config.toml
num_hidden_layers = 10
hidden_size = 384
num_attention_heads = 6
num_key_value_heads = 6
head_dim = 64
intermediate_size = 1536
vocab_size = 16384
hidden_act = "tanh_gelu"
norm = "layernorm"
norm_place = "pre"
norm_eps = 1e-05
positions = "rope"
rope_theta = 10000.0
rope_fraction = 0.5
qk_norm = false
attn_scale = 0.125
bias = "none"
tie_word_embeddings = false
parallel_block = true
init = "uniform"
init_std_qkv = 0.0244
init_std_o = 0.0244
init_std_up = 0.0244
init_std_down = 0.0
optimizer = "soap_variant"
learning_rate = 0.00449
lr_mult_o = 1.05
beta1 = 0.95
beta2 = 0.98
lr_head = 0.0104
max_grad_norm = 1.0
warmup_steps = 200
schedule = "wsd"
decay_fraction = 0.825
decay_shape = "sqrt"
final_lr_fraction = 0.0
batch_tokens = 262144
max_seq_len = 1024
doc_mask = true
train_tokens = 804100000
max_steps = 3068
dataset = "wikipedia_en"
Each number is 500 + 40 x the weight over its row's rms, rounded and kept within 0 to 999. Layers, rows and columns count from 0. Numbers have three digits each. The size before them is the row's rms in percent of the matrix's.

# layer 3 MLP down (transposed), 1536x384, rms 0.104, rows 42-114, columns 0-95
101:505559419491521472506559522434527508389465482469497535552557524546539440558498554480511543498465516488497540485523575515556515512494453499561482501499527580507473451445476445530405511594513457488507494454537517506498511535510578455493466511484495517509501551475509491527533560512548426572
099:539475561432530502539508451481515500522424474539544514429503536442457552602547506524525478475552536421608538518525500484548590510515504484536512472527501423519462557488601528511458445468545461406520473539477489540487539499503476432442461520472415537407556511481467490492548421489471533441
100:434568493449562534519426489485563518550477554501478469442556488527496574535553553463409508457556488458444488445493516436432527477522550467439525533507496472507543556493489479463518485431493505431531554564514490475532500515550528507511494465452507456535559526400489513464490500501563557492
094:489487460572481480511539505461494451537486542460499454503440477512492427489551452469514415502466461537471455467450567499461554484509408469521536517483463506542456444481329504511516593549541473493532489517485529534509542575438567529454517479545489511494544461484507507420476476547516462519
098:466568488500538552435510498421627503469514488494446486484440488480494534565579527438517515507568456443540453430469512507525534534548497587536520479515515455437456444470456454530509523478554512488467507533536533515551500577481459511477483494486449497465445459473500531522554546513522490567
099:521575483498518481537479529486436488513494533464462489473403543464554435457461508485466553448480482418533492603509531517522532522483491547509442516508435549515470500563481497563557519418418478493496529508526475511458457483466538545488543543512513473554549403397464441550479488561561552454
093:514519444460493483541415473536563503551592495420472494482476513537511542553546487511449474529487544510501552470492477521502548506522452466578492496479530434575460410490509501537462515523443462474523550456509478493462533461459440565480461534450467595412535477477485535537531542538532522500
085:501466424504542482487546586434488493527498455444533495553486476485457519517490574497424552478400468445503521451452489539507479449471509513485464476568492463467432420561489509470506520550431486520488481522527521490554471554507535455517521479536439414489498495506445473510466532544552462561
098:520555515587492447466492497469595559492504468495497536448400470556519473528522466570468516485428500488502544486449484537491493528495490573507532496536490459552502524505518495542533423519480577497531539575564479537474545489495461518451435418502423460486469490436493482501525500406460507536
103:517534485553465535514534463538448454487551536450499538469524530467500489545521525508493446533570453486533478507533523451569431378474436487493435434539435535520497491489560459485501504575531573458486458490460499456494476483432523516554491516496462469596491473469458458506564504509463491557
105:487427512480497481564487517496576535461431473514530499519507419478508515575489503494562490472421439484466513432561511497504503460509518465472497513376518524485435431503524482519508484537499450487521469429441500453428542474474551502545526467475560470475505483465513476468540525497497551490
101:493498530514480516519551430474418521527538518476492453485475477580477481539527544480537441528476515517507454486503529471485515473518496553447479475488487568485458412489472558511523524559467528493434509483458474500529438467484602498561474473437420536481532567529512519532512510462567514459
088:420448457468449535571478470475532425556526533497506458467441485558532580519567476490498530474490591540482523533426564607486487534503491490444552452632411460542452507551513492531474459530497548548537488528459549494463549469486464547462451474458465508500536479507461490490483516446503546500
104:534513538539541431494583527503461534477562550566532407528480456506471486490500521501459592470522548562458503541531437502492575464485510520542499474466537462485526509496486469504466433455485555531409514518437518495499406443535555522504540503463461531491512463493463484543498557423496563548
092:455473470542510522518519477485546497506464510520615577516486492488538521569497505456560545464508433437522517509532475536518567467434450515504479462527503452487521470524558503519518535469525487531554509460466457490577541462506506494427523541473534477440567514468469458522464482504538511501
101:529444550556511537464468461447559547485500479510481541514507557474483415498460485580463460500546443507461532488516461507547422526545421496542500417537513541551454461503480437534492540452558453541493479483558448450519476561450564541505469565493581460566501495565457441517438469492473468505
074:488476532598495526536526441532549536550441465497458473508450543478481511515498531464481522541454609484492505529465486558557525492433410525505454476552421562497462473503533519512504542500466453522444469496514518560449519518430495503568512495512468472468462533506481548476417488556531477534
111:512522544456529443557432543419482423515523491515546560502534465449486470482507453466506596536493591470440513473516516520487470458568553432543488544506556449512517501441440504526430501479510503509525491518529454511466457541547476549493554533429541461504480474459472462478449428476500469486
112:549463498492497492514526490456437512483449450468490543512538555438543477524522457504550447447488501563504529567527549483521465562516529520547529466419520511459512486463570544503522487535488522543545519464450551525535489433499541440465474435527462532497525492554439494484538491498494524443
096:554500547517546580523500535501506523583441469480504445497534522450531549526469492476432515446496457525550470520463493486525479496542416497498603418478398474554479547481453475476559500472495501474500526512591507501502467464491427433489503542476490545492559446535500459429510541450527519459
098:471518469527513430485489464526479455530498534541539530530617529459566470504551477501517458537511431555509431466527585458531516441465442485465493497400500549454543513487471453512447505484520493558555492505433536557506493516447518478514470498476460471483494533446417446512554490510497441464
106:522485419507537485515560478529459485498487519515544488389518519514553509465492520548588453490436526485405559525570471462490504571480525524488498484457524475504496535539495534461527527478544522531500431425492514540456492492525588427478486495542465520492486437519534543450507541441477585433
097:521476480478474527457551493485534507495458517504515500475470465512485511473487501468467507497454502494534503474423440526435455514526482510505508487464458491529480488488462572510550507542495517509530505497547568482513499530428529482515541521577606520548501415482497378481496525470514530481
094:448518491493493528492464556494439477526524474560583503438530501471517494515551500517502424438449535473564554518492482485471525497524561485523462478454550564496399533508526544458462554566503562507495467512559569548474493504524454476501438518519448507495511432566499471492503495486489535471
101:490553527460491498491446566578533451545565610471502522530548447450493521505474573522463546549489572447462526521467459484510565502532518534521478445460451479555480518551449454521488521617570538476542461525503547532439500499522524497514486593508500487548452513526507490510444521484537448503
072:485504487501507510499453591499543470473507513479543455553468529519549453534486545458494586398474493469473510406495474532526501478528501494482500527515506500466494420500533509512489467487517448447513435551577539484484511502478477478505531532432497524466457485507565566457422491485561486534
105:457435496530569520492508526537561516426503488531452503585550492473463505501529408464510492521577529532509493522511546547543543567543557515504463568513505534465447443470510482541475472452434541479535502521505512469425495513456522547466481510475472513488551524516515540598522466435492508551
103:478476454474506462593443486482418530573488448428518520470562523426485485522532485547546497461561511470388501517475567496529443550562483474502469529514499500448510560471516540531494447428531492477503554456510524514580494530547535533462559520533504497475533519444487441520535490467465571502
093:530494450522528519508479499470496495515429563454522527474434532481525521522451557535474545562604452436513489507530502543472467551524478483494448541473527496434501494531543507467458434425547437457513522465539546504472469557483467422492539499485342519514523518580478497520498489503518447482
094:462524538476551571495504434491561481594513527548487517416502465516512529503478470619482554488491505458515465502540454551472455535497548456501550505507540539544527444457544516487532390480468500502513507526498436489541511516496547499597535553443470509493482509589549481508458484454446525525
064:488574466526567421507490594505532529480419541437540426565507524480544529560538535505493548516462519489533482507513466463470583525524490556510488449558494490517505451487515459516510550477509491549560520564572498491494524530526535488504498489511518507529541442466467497529480484501544514530
100:491464552421514518495489413493431492596484459537544476422502559442426416506537465479490543584520509515532508385475554502508552482487520507479549459430463541539412479464528462473530569563459483497556431469521506514532452510461499455472494515473464483547483447467488480492482550466536493514
101:488479488491423491522536489487453492497519551502519580573485454541467505520561461503555425463473414541471496488517530464460478481524530401474509502478486478551507499496549563465564487504470535551485471524490560524619452510460549477471465473559511610508550501441461563530481508488560493515
104:479509519471525510510495440514543551541497482543531523508549475555510573515486473596503548528506488480423515533523518470540487537474507411448565501500538572467460528473450492471496527453453472533450516504507479498594545442491509474497539504487473547527547548461479519465535563520496463430
096:494580505478464539465527516530464488518438491484504450501458470582558540510546490506530476494446568436575461575479487556461511532526549530486531514525567488593561542535470469462551485460463473459502520474543453510553476512466501444461505572452559520545498468506574488455495488484473530483
073:469440452511516416583503516484488531451492454468500526506408502467501452455561602511518512520502508483464485379501497494466495521468476513523463432573485543493456430526541495554470554519489454505509522481541457478541520439540578510529462547511562489432417504471493513530503513489507480480
115:503505533487503497428461459565479532536482586480446427490505434507491506512477477411529469538534503505461494479497489581522559433406560477451522451536489534395522533552418501451538477487509468539513559447507425440504484536551491437566509444431466423440501447456471425470518520533526448458
103:518445466467545591502582563494532510482502504516457536468498481460449481470520544443466498474476515529582556441553455578520485583558501453489469498501514553532512570461461534504519465469458463452457467469625521540475555457448453459492538520522512545473521476440510494470579503537515510540
105:531492514464505509565528551528501544518473555526462451512494580490569430487449472578440431508474486476536477458555514458554461523498509458453450507438605592520531531524530487499469532529422485492504514528451548489520520497531524530467602510489467490479469429579511547508476478467517482525
099:538424478480471468459547533473536513489434479539531555523494501571506550483556640489490461522492534487444579539550444532482526503478483543492433472463507582487501539561537548542467511485433519527471500522444424510475532501491493467474485528520501519572498482502517518476459437492471443468
093:438561473560447528492457493500501436560516505466538550493498491466510490539510479480456490535441483479491552520564474437552511547506511463511459525477523498441560499481468478513556518513572454454427528572507460509486457568510538494559512519508479536502513530442543536478468485490441455491
095:503554517440484393468479487457509545477493493497501461522504440484587493506525532510523488502492456515559436487471485564458531500472540550513516462527473478524453476485485516472431484518475454497527489565505539540514544488483435485477521569520494432517495520434488476528498470447522407458
110:476503509470464564565484436528511518492452528535488484453501479580513508484435510533473476576512532561570441547592449514475514470449436498477498450452551476478497479537433482481502549498460532528567466480465490463417533511530454454526485523419530474579501488568432489485448533500541446458
103:525592487484489532489511515581514522478451531558496486485471448468439481523504504497481469534511440539549550527548523492538454499542522488512547449434487543515515561548486441551617435556497537501493528431517567505464432480517452457504535495535503441519486474442451488465586497462535455494
106:595496485489449524517486466459464551518487538501480416426464425518461529510525524469435477439498466573594484486457565518510527485528497490515529562496446453437490579519505433479479509481538435537482576547525579567452572507444473441496476483462515568489510512409481430473538498544525516566
104:500474552478563494509530485493523570540430419510540496513507530536517479546506485561476526489557415522494466473542527548532562565560584542560540458507444532513565487507504514539527442497594507470495478546500457546455533454504505508566559467543464513543546597533421460482496433463476502482
101:417432491631541475489451510509488480517518499521492492492437480477496506482470514497517437527584492474548414531487485482497481581518551486450500359480506487412505527548457487533509463514543489565469491518607422499481458551537493492499455463561489528566461545489462529483520529537495508534
098:507458486501454492539419440515494499516456443511480567519564504521549486503455489494484463549526535478560465481495546514450535469470454487568398480492465491574487503496459507546436449434481506413561465532504531500479499473487502510468493589531553488525464584551482517517545526500459477510
081:450469487525440442487508492440454444526478528474476481570561424501475472610537506448571468514461511500550517439447483476436590476496531482529547460510469482499468539519521474578516492480485526457481488478499526601465533515461558456469523430465488536465516516435524460547493446432500515526
102:514501626425548533529493480469533447486479500404589504529583513597533463550490494480539482463521486503537552452459492502573442502473506500454481424517431405475489544446538521497496426573495490502540590486566524492511481467513488517481476615502562575459509501454451555534463526493511559534
094:533483504524574514520505489484494605482517467507500545590530462470443392479567444521451500505489494477577485490529501509501510542492473530543597562534463526556445454524500511475453530431500558460514466484462458474517479450484466499460504518497493460549522500524508571455512433459476501453
102:515481531481544473514543588472435578496528464536552519518485511485574478516501518493516561454474481520512512518473504552483427441550498520482491508482479494475418477420498483507491519549452482500500428484529519459480532503528508509443522514541463484517517456500427501450414539495530517464
101:438549468480474553496547533509493520484503489468457491442559542459494436452507427568510491499505477537459515462497445527499483523492499446534611537438529393550554514522442496525556502517508493483508477459453441564508501480498581521553481452573509530439508437515525509557569484483566521623
100:587485458482516528496495433499490499495560492571519471447603528612590573517532548560493569508480564519520455520491453499519485432529477513489508533434440547486557495469447522533488512583507543505514533489425587549543498453492477460498488431476445504530473616488487539514482511463478471508
118:449476489476511394544429549529478484461497587431476475453502495482522510489539527461522454532514512434516481493560442445528559461569499421510487511466515506467496502494416507520513604509479509527431453471588530478519488543469531497531538550483544524525477572490449523529545568543439516579
102:496470566479485385533395463483488522513451565493551451506536520487484440472551549561604544517543537456419515412492488493475496483528499484522482477510430488526457450520514523430444491499497577532545484494415514566494511564459577559494531545459526484500551537492503502507545506431453481476
097:407479514538479494523477561520471430498585489519489469517492462445473528422587602441529497420449440593480484471468530517517536499495501547490481509543489458497536487514510510554511575464480549563444426472441445503411497471543490509413463555521492480469497463575453567462527491465465443477
103:511557487501473525531578512421527555502533536504477521541538562524409482474556472447524457518486483444464572515507473458546486508521516496503507547557534554463502374462527533515556522473542525554475479525492471539477539446528507507571526489455493522515484479587420465468491394510513496513
101:423488442429514476504489441501538497476519531438623481521506536550475522507467466510509502533543548500542514524616493471509463499502577455450547517512423525471472540479508515476480452522541459510514475573509496500429528442517525547517452545484475509517527446482524493533458471504560447417
110:490467464520527487561519416495512509452535582507501481508568527579444519508580492537499497526533599597481568498451504535489515534455500484488533454479529536585495552511508516523482534543456451497521428519574547562523511550526525572468474535491436505505534456455486494585547449415495456517
096:500477484550490456471449513537552538548448499547511501486493506501542511506483499453478479473549466450512585450494531478488454536519548476448490551477538482521519486538472488512474444555470490525473478548430474500510479557519535500613487446491502482444470539528553493496502552547463519467
117:467520505540462529462521531524504480544525521535504462421541522467514511427497501430519491461497512489496439536571436483515518509459479443499472458559498515537485525434461525483562568480486548501561476563480457499536570512438486511514476537438513515515513507455512501446420443514478497517
109:518510485508464508511494495488498479563462481491460493576492488536466547564544470558467520541470575484476458439468519415529527477472440464502518568473457552459501481492510541481467521497493488538479527486540526484552452540403524482443547493514548527520433512446541426503473446485505419540
097:424424525554519489518510508535460515476478466505501413487473544579464498548491528524516434500435480452536432512428566508523508483555468467473458480469503513440481479585459537466502482583474504495452489471521522435500515439531475495499475449428457510552541503455507523461497464498501491436
101:478493444449423506512493512478535521490497579548475474478503456489517464415525473518503509497546438500523504455473460534512519454573521480447516497495510480520489377502494483509512542477498581385548486535472534469513481555511534503414553508544522490496526435480461478520531464526445511462
100:475563473517512550600481512528493463566518504511484507539433471489546538535483445553532450477464520512478509504437509469494531412574412396456519546530501510570472461419517495458483513406497501510534545541557465502523534514445535476497479517499561455499466531491540495499521457561517563495
099:538491473524467555481539524508518456495470487498496505457521541498441530564479417500484508470528450465490458479449473482571480594417509500516510539569550468509525503483458456475468469457504514467516542551484550529462518510485502470507422528538532506546518466535476461483488541453443461547
091:480468480561520518449510441514462470526501488456525409545477402460479538522545497468540550577451470501520505481369501464521515584544416506404528524505494446482458502578540405557505498414503455504536558530461494577503559457466528516493520483510537457485534485518433423471508533548484491537
107:405515435514558461505591534498546422506550479505537534477489517543502502516541448472412473465496526536510492501474500446537485562478495456581502554443465440519567594491480491505474523477499451455458504483475485482533469519491493467518502504505478417526472455464486514514490468540433498432
106:548452548407537472438524488511566485467549472539490518479522482524510543553543464531491481481498561468452459494464408474397455434478498430551485460460562501511568542474555507522516439481500525542482469505460485492571542473512447482488510517467504435462471460548496528510486418518551524481
109:498402457398432487480471488499474455506496548522470469473560459533554584480510488485486466530458546547469537504481535489492484526469501571477453482516515483548540486520445495507458491489497566532429537442503512453542537502477517420562517478530590502467517502521512499484479555547431490499
095:498522468523545458437540447436456492516473510470461470464487537484497579491541558496466537524491509510491452539538441505522492556448539530521449417483507413453556510567471508520502439499539483513513482592511505523487573530512556474519499486479551573447447407570510423499475533526512520613
085:488465497473474525508439507458482455554459509509577472536465474479497553496440544456530540522494489516587503463457584517515561492498463485490459522520500498492529533598489533509481555535446435441466472503490514513515526391524520495503436516508506530479523402467498525495489509468573482533
# layer 3 MLP up, 1536x384, rms 0.107, rows 43-114, columns 0-95
096:520488530505484520544472530469488490487486491512535483500502508569521534530479430462470536526560417467496549504452516524514526505492499514451483511508435519414541470458493533558599462566511431413504491485488421473516551530475553471555505492410512482559528482508504530577498527490534531461
097:438495436539493449475484466542361435527565451506504564581443455548587521528393453476482470468473529517521472498503489588451485406427454471508504523436446470553450496522498534487505541513539513527445479407505516521536521483503532530465444467476474417459502472493515491538562517478493481500
097:477490543518517475491550517493458554346469552476560514472552472564446531577487453476433479476524536533504525544473526548493549470523410582483525501444544536540459468498554447459570470415453451485527538453472550442565429473461535494478433525526507554480542473499606452529589496451516468568
107:463488484442526496485482510544458463491415509405518484429523515429496456511518537524438526517501474535499478495473470530462488504541476570542489504506459460461481447517499582538515466514509503535466424486554464483548481525514494451526418561406465564540542494447559470531481514519501510547
106:468486546562505508568480406505474447433511452552501611500508504464481521513416440552524393514494506490416480457452412430539544449460501528481506497495494468516490526500529492490468524449496545487487502516567460550444483534504497529508518498437526480508483496499485470492472508560530513473
091:526528542446546431564488527535453557515494505467496487515507481469500464494527519499507553578494444543480570541543505541461506517543469505515490516579474441545490534494520506544483441529457490484485479463521537475487525520447488475489528493497485501495485482523511491465464482455498451459
095:457505442485491443460486456462528470488481488509508434453467519481479460474448480504533528503560484502450489487623488523441502510458560602466481512503462482530554533452488488507478491512509456522494568457554524500531457552468495509455530450534469513557433557625484460469574543481478503516
099:496512550572517496504426527417485466472525496466495503456499432457490456522569455531518475445460483531500542534486519539429537501482475497472479513535496490524493505508489595469523473494609505522545487527534458454494579543502546459563548480546478439554513453440541465586492511393492502533
095:497475506495514526537493464485445511502481545484483541536491539449548502533409460515480495535520428542554468509439511542484498397490520501599501449526526539455498460459479510493503446467524501462506427497493495540479525561508553452516486500474497542550498469525406512516472462547494521503
098:513560526463462513506535598421474466547484496490466539442529542514500431427522483527495437515501517485503534527479508467494497457515512458581509572475457506467468486543502469471493445555512475419553469468470509484486488541457459482491515453525451518504503452572442494450530534502492509438
101:484493439478541463529546525510574466473485499549505418430470526506398580528479534571439456481492443444568548468493488518409440521463491554519475525477522525533466565491536488523533564421506490481519484473527510531454473505540472474480500492526579450504521489525514499498533487483505598485
088:443583459502510487514462487470561471462460566503461518450495465501545508531354576494475508511404442483450483515498509445569546544551500464473443491506479536423559455426559477483502488567506544530462528461528491466473480498486483540539509539456555533534458476494527488391559515503458441487
095:442496509544515534481426523474495493525466485391556537553542517506495524461490458575509500445509483485387456457540491475469459497433481453519545492500374533592498448521483560535462538499438490541459414465559459446478590525567505532461524513426500530469519472480564568469466405485542530495
096:481471504541506404520526489499530500474549542462510521497461492525428515514507502463432481474467526456548506512486499520508440576539484509534465486466550496496492461488491480593518571540456512545501520569493518465445495527511527515426529460498547475520480530452503456460471547499474487511
107:452501472533564487506549582504512431572476437549523456510502451387558547484563514489540513500481450570468496542501494488441463514504534514530452557503499459545524497482500503493515463568415506437471469480556513540458543571570439501463575507530439437442499487493504542522512570481462520477
088:549509586568512514494400435497511466470504445548439514502487534538496500502487408522455433486528488580502491466491430576552456471600594472508450490472507543543592480550436482409518579457466526504514498413444506488464492473490476505494545490513491454458444561452554443512515498488482509512
115:462533492471552480523567444537539531473517473557508522523472519452579508481567532543517450589544455536547540497432514511531479515411485520442509446455488518564411483538570449468469490480500519449449505486492528565467423577496442375421515517446491529559556544500494563521472536504495555520
127:478543599491493474500534545557505456588391484517452477485483520510439473508453517532450573472472431526557482477538522508463467475517490565489582534495408516559515493442466520563525570482503468507450471486538499514517529470589505507509474537454430470535515547499479458514438451444506494521
101:478430564567465508501553524509595470508457466557400553435570487465454426516441643533503505457528466526517508561488525487506453439541532500462567437442481515495479576521473511457512526536484544512435513494534500588525539533503528505541476512529513478503468467521531484522511490479511467589
097:496486515520473481574559569560488507558532544541475428465556550425444475447500514497506506497504539461519509511468505542462520598453581484479482473502591532501475481534531535497473451572558486409437507491569494513522494447531591510448502509486538487556546526512491543475422573506537529460
103:479494474553485436522517470495469546506552454484444463481437407524559443555555457381449457449447466541522539454534530457495528474472442461541494450486503420566538493480501449527520558562530499473532502556486481523516571489521509486476501514480466512525480428524494542478570536521502529522
097:456491511534518454505472453458462468494509482513495523541546481492520494495536466494493456519513557513539497569551536452508481483476419467535611491514492525518515489530497489484442504431458475507484448460440402520521498547604503456483462479409453518506532513442464630482476468481444505495
087:478480439529475542531497460461480475492451536489493444542553583476519526550479400461524546487534481451502532558516516443564501483521501475479487460548484453538500478555514498449541414549504489486496528451461410513483495553458516490476451483504526511362451509453461531475420415497495555545
101:498571558473497466503479407490438442440487538497461499582580464481511524525531476504466501519553540506522523514499530499535500482525518557449482485500505527456553548524537503472539519445460453566490479465499507428475392497551537516456504525600399488519509499456495535512488482447497464503
094:499497526523560490470551516541467462490508464500556489560512457537519560461492423513487507484487477555556512469420541478495518472507494525485495472504458489468470458474460477578482563522449502450486487484540460540597535545501554463459416490526499516459516493592501557503498565566556449453
100:508507419555546466497506504529507557465502452522455476537489463513487501480523487473465471502508523545513482484539471466509501554480541497547474521560495455503507552497456421486517524519486530551500458487477510460536546523491525501512505501506531418454503550492552493474492577480496524541
099:486603496473587486471517542523547501441421550478521530497469508535466529487475577459543496493518485518562594517513512535482592449487502488605560515436496505495505455468525457504462499534467526546517410556498501512478481456461516486506529508564465452574485531562538459485549534493534503506
094:499498519597609555558595512575514556506485534558499510492534504496510506512488460497491461509487511533477483461421535499461521479506593570449495454528494535498491474501483522528547526507526563521482521540475459524520472563572546505500452531494539441418472547447516493430608498519449518487
100:583497585396546486491573556485470519527457497534467484514461473452574524514519505476518438529505538583478494468522510574499502497463492608564420485491518443446504495507532545470531516514453483464562578427508517428545498479508427543513474453501504402528541523552459515526440578581531481519
097:556477433492455513504495516503511429413467529589480543458476497513484445462478432518526460536555548586485561498535461489527513466453545513518578511528519476498522551385465431474532512491517557443510515524514477484581486411530462572519589501452575533533504490468487482526561499426418532481
100:540544440492485498515508535384478467510607542473531497446452534418450482498522549477486477565485486525518469461468554473501580511486546500513520500503499432506523515561496493428582498493516502535485455499506445450485458445491534485544471488515479526504425478502488455507509500513471595514
093:500468498511456477502531563469519433546503461451595500454503462521521498481409534493490534529462477484502540467531518526476452585465476479532592506553558542492424462551383478580528616526500579556519474464502474499493463477494479490496446457477434615459456549532526434487451442609483509495
106:508494532455521525475556485484547551496522450478509490493546451482563526464517479474527451567503479469539439510431494472499614533515487540510505475552501490511560464538488449531415568517480473531516582521500514452444531439509458462533476507489514507474462449521545475462476493516487432449
091:524458582508492540545551495494462476499510517500568468483513552461455493470504507416532428591495445459512474533452499462529417497568473519505558506465527474532509486533530484476485525488563543525516421488545502507495492435460502488458505514535454412483508583513529508531545490505534514520
085:531491560471584603404456500518480539494468497555492495502552534446495545566549469486512432488527512525440526594496488519563490512479484558474488520510528514546512533497552559500512528502446546521520565546538522549428512502580449492482464480438468514535502522543532480527564536530522528505
110:571516541463547432483484493514480567479532479443539466490477538521535483509534539484505483537471495514547515448540543498452440488489511415511539480460505524584570461462537451503484494491486593519439490469523484579517532594530460554539482467490419550567476494403516509492483550452511496589
095:584458535487456474507455510545505478559456498555469462502478498504480523484463516490481563521569534489496535419476480500512481517452513567460513433495474524553560458548570421506519510509518467527517496475463462534555562499504506468491477535453522524431500546492536477519476465559552506560
101:508455496515551529498508554479473457533472494565564482483540566543450499520537528524522422591470489530544466521542468471549489474432492468573533543531421545481503527443526514465447481510471494545507553513445471516505451446605459477532524498488491449428527505508509425508492511467539495475
094:429530496524530445493492413404460527515507580456467528451446498515470494456458590535510514402494430531470487579470481462451464501445450513463447499527566476475492480463562459529467452489462542439416537490545489483593493500516549504571511523524494476444523550472553556450511489589483590516
098:484552529535464506496513530509502514486538495458445464491542575467517481480522507558546456450469487491460421448493497476475501530430573469475493501590468438527481523529527550472547495554494569493543492484494448539470545447527493455482417458540482510600514514500465519466519576578515494557
096:529499484519492496493458498428505508498577545530476511465481455550446539582461526456460473503500472450433493477526492468497434470474477502505494478487545459490539479499464547508493550510498504510567503624493389485494515517566545483553502520540496455479498536487525540562539491455545470477
106:529530526486503425528557531510549493477582481454488478463559516479580522540542550496494541480526520547442496550508545479491515531518554469490500546546545466498480485545547522561507464546551517505491558517495535530493498440485527434521509514572468604501510526529427523478598539464526516526
092:552540489478537560576584505489517457489558460561564507486471478476511502463422468474491506513478463484490452506476457525469531513446480596518544526495477546455540509571444453487471478480527482456509489537489544564541515520542441465353470557511439519546520596514528447434509592503488528501
108:523525525457504460523483510478485503534534452573519460458487498501519521544515507509493510515464461530601531515439458482488555521528437520542446522411408528478524560514486499579459535541477548567445529518488503494468478591500506490497568457487534487470515494542500506487444526450498506494
103:520516525521514506547522498438458475523520518496506458518408469461491490472577534496535558506476450573507529481535428508480520489460445527499520537446531548466461465530535497515507512517530553473507402395456563443509490462533511506570502569515413578508467538454502516464538513499528549538
097:527507507488510495486524481431481478490501504517533444524546599527534484492524475452490515552525501503556530483486467539481515457452472510496488573484501429504502578545547515480491524463505458455521494475445498529467425486432452416413543522553494472430535463461562558509525505494489500452
097:478525531477424499461517478568482516495494448423496480516523498463517501539541544526492466583498501588485502553503510495524502460480523495564514491524477501525520538490561459552425482466472523526502535573570465402461496490530463526564574514497417528516500456522529525569541508523496475531
086:593517434496505506483531511551457440497541491550548488529477518517464455548485425427462474530509469592543439518478464558527510432490422543525468500537509451521515524487501526517520489557433559423497535492499450480478470501494469503536573563585501577463545513466563465484459483500528476504
109:537500513454499544538527548535535547522505466518540572482527471589527552529468457449480435488442495537523588452503566407454515499518480429511496483451537447532454512483459521536454474539503554477510498509481585580512450500512464502456499535469536485469452543467454528546501588469515532561
096:491463493442520526432487497527492421441453527531550518489497454478412427507505509509443524474496479455565490514402491486544483559452561491519449556531495598561503567569513471505551478477496495519584505491534486465506379477507493546452485493496524450449525440549567483476499464521506540492
101:560510495556469437455431460447499477550564491499467485508523447460558509522524445465422519559485464466505502538508430467493495534469493486506432505506444485501420440552513445545507577469459450613535573538514499488539517542484446569561487516483545458463555496526543508537522501482457460526
100:487490422432505539411556544462525482530512544444496510537581463491419535538479475496532502521480451523572450507518505485547480461549423481464489499459497484418515502483545467494572522499435449502475494496494488522498488521526517495488513534437516465509540529499490520464570474538517564440
096:494459517451481413449473544528451484522479451515583467548510552485517578518505563455487496435633522516531477444424480496507552491515559460459509484510495482465497497560496492538505497548552576602465497521579440559546489507447475482453448490476471543445497452498596504526437448466514512466
113:506501487497505508505484518498531487491490491513498520459497540453530500461517516486407497508462461486569521497482467484520488507498440471511495533494491496509436485503540474488512458429508580555506567474517560486477440542597483471513533515435539521562487491532538455561502475582518529530
101:491418493474566512534519496559545591501442502445477466478488601644488496526539483551464424419558498539426458460521542467536508515494528590572472476455434541451571521449459462493521539527468533569543613472522446476524476569494496519518492503401556505446492522500499545623541474478522559508
096:548509545521515535469541484600503458513477476508513472536525530549506498509511411577543542459540549484518569400494459516458464434467531474490404493476480482500509534495557478455541530509457496442465529504621547456489472556443531543484513405488522524509523479559561420487444478541529472449
093:413545430528509508461425495540461534525479554471522553470374550513533530408497496547577469464461509501503544484511530503494404503511479467493524547460456537449472419468466468543488514469469485533510516469532512509560552512557550485540519519491537512496491566575449490530519554550467485417
107:529490496497455474520474500538518566435538520453468422451597575491592487488518497448511474486515465466489497520433500444530531493469460499496527463544545525468523511498448431492538522509525482462581541507540432610532491483495471549467528550513482459507566533486467524546465508462514536532
110:472523530503525461457434523555468459480507462436502564485478500493549491483511455434509556467525560471505577470537469555529435522503559497545466524512487570531489509492531444501518541476489540576499433572559511514500464540537516580482486482482497554565514521505476536527398480477517488478
093:613494518513477499520430548518545476488558529465462534465515510560514485599556448489525466510477486461522521448414478543459500483443501458467486627427421480473489515512444490547523561489435525471598536490495478533530523560511479568490454558549544525533507456521512448463514576532490487544
113:516519507487491492509546545508486500491508574472514511463501532518540435470524535533548478567535509512442352547548542418466517462433509561557516430493512401522454502482497563469483467557528487534494481523496534554534519466489471467581488515520500519501447528594525510439571508493468485471
109:505474486483498504527524512518478506469521478526555518442542455504424520433520513395519458482510412583532502573492546554449548562554493528523496493517564484498439460517487558551503558446532529488431455530536456563476472539520493440491467460466485468498549436549439580461522516466415513452
095:486465569539479470550461474535542593543533510468455523499515552470446566528477508447494505463545525501479475459478535492480487430449516515514505468466501428488572499510476420484490587387542490512454500447442546506605466503484455527512516526504508500514447542550475509427534465491559514482
096:527477481566438553456588502514526477523464490550485565525501447468491566449551351539444432574538547486512536476514509456514571458471506535543534520488530488447543542447489526510519486554550462539498553512517458481455527488539475472496449444547499486510472514507514455509505535472535569462
104:524470452475526503535487577561432547494544526460519527534567584510552466509501526469462521484476456540435440527523489517471545519443536506461509462506556548520483541534444551501501511532461540494489543469484541481542519489548469461473507479535474565458497516496519459493505488481491464470
095:461505540546545555569464541519473533606439486498543532598549476447478483469510437484530476504486517524509499506442438502524500490452466476511499474519482503418581477545583461483516486581494485464546468501479549539496484516474510506565464487451387532548552497481518603489566490488474476540
094:495519541530492514494479448469559534470446485627486583515490538453501583524486528466499497522545529479507509493493535465472542488451512455562505510457559443579556478546469524460500560525563469459608536522530502460488481498528490497565548515456511503521484546535477489477537518439496545471
100:460480496506462416490506536573452494463494498481435475490434502480433475440564510472495503466510549473541503492492493505554522412450394505497513546504419519471506538473448520549482515460520529566529563439518504551499534564466499432527525501527544470499463417484532504495509498537540436466
110:519491476545498460506522461439485549481516502519432516601581467569473462416493456592515523464439455547413497489444495509478522490519519487467498546480511549485488484471579560431537491479502518538540502453544576529482427507558520516431562477517462464613531473581452462531542507550508502508
124:508496481553485471507493556448504452486435432507498423487488523457484571497546526522436541537576520493497505523485502543514476511471455540460515503536440553515470455446442508485472485545461549530486466470529503508472492505561516490497488476430454465473544471457499518511520534491519506452
090:463539456506484481522431532454539509582548527526510483467568482498501495497579478500495520500527484534493552468481496513488538437544553455473453519499500502509407486508545461495449509475516500521455419486483457456477517620525509484531495476544499494566465476422547455542516503530486479496
090:490479498498532505514549579571514491507536474482508489476474435449506525532439489531520461441559534548454529389524483512463541499502521501498505487580537511530493510534491485512531509477418461494503507502557492493588525469485513463504529456468529478462521492479526535490573552544470564532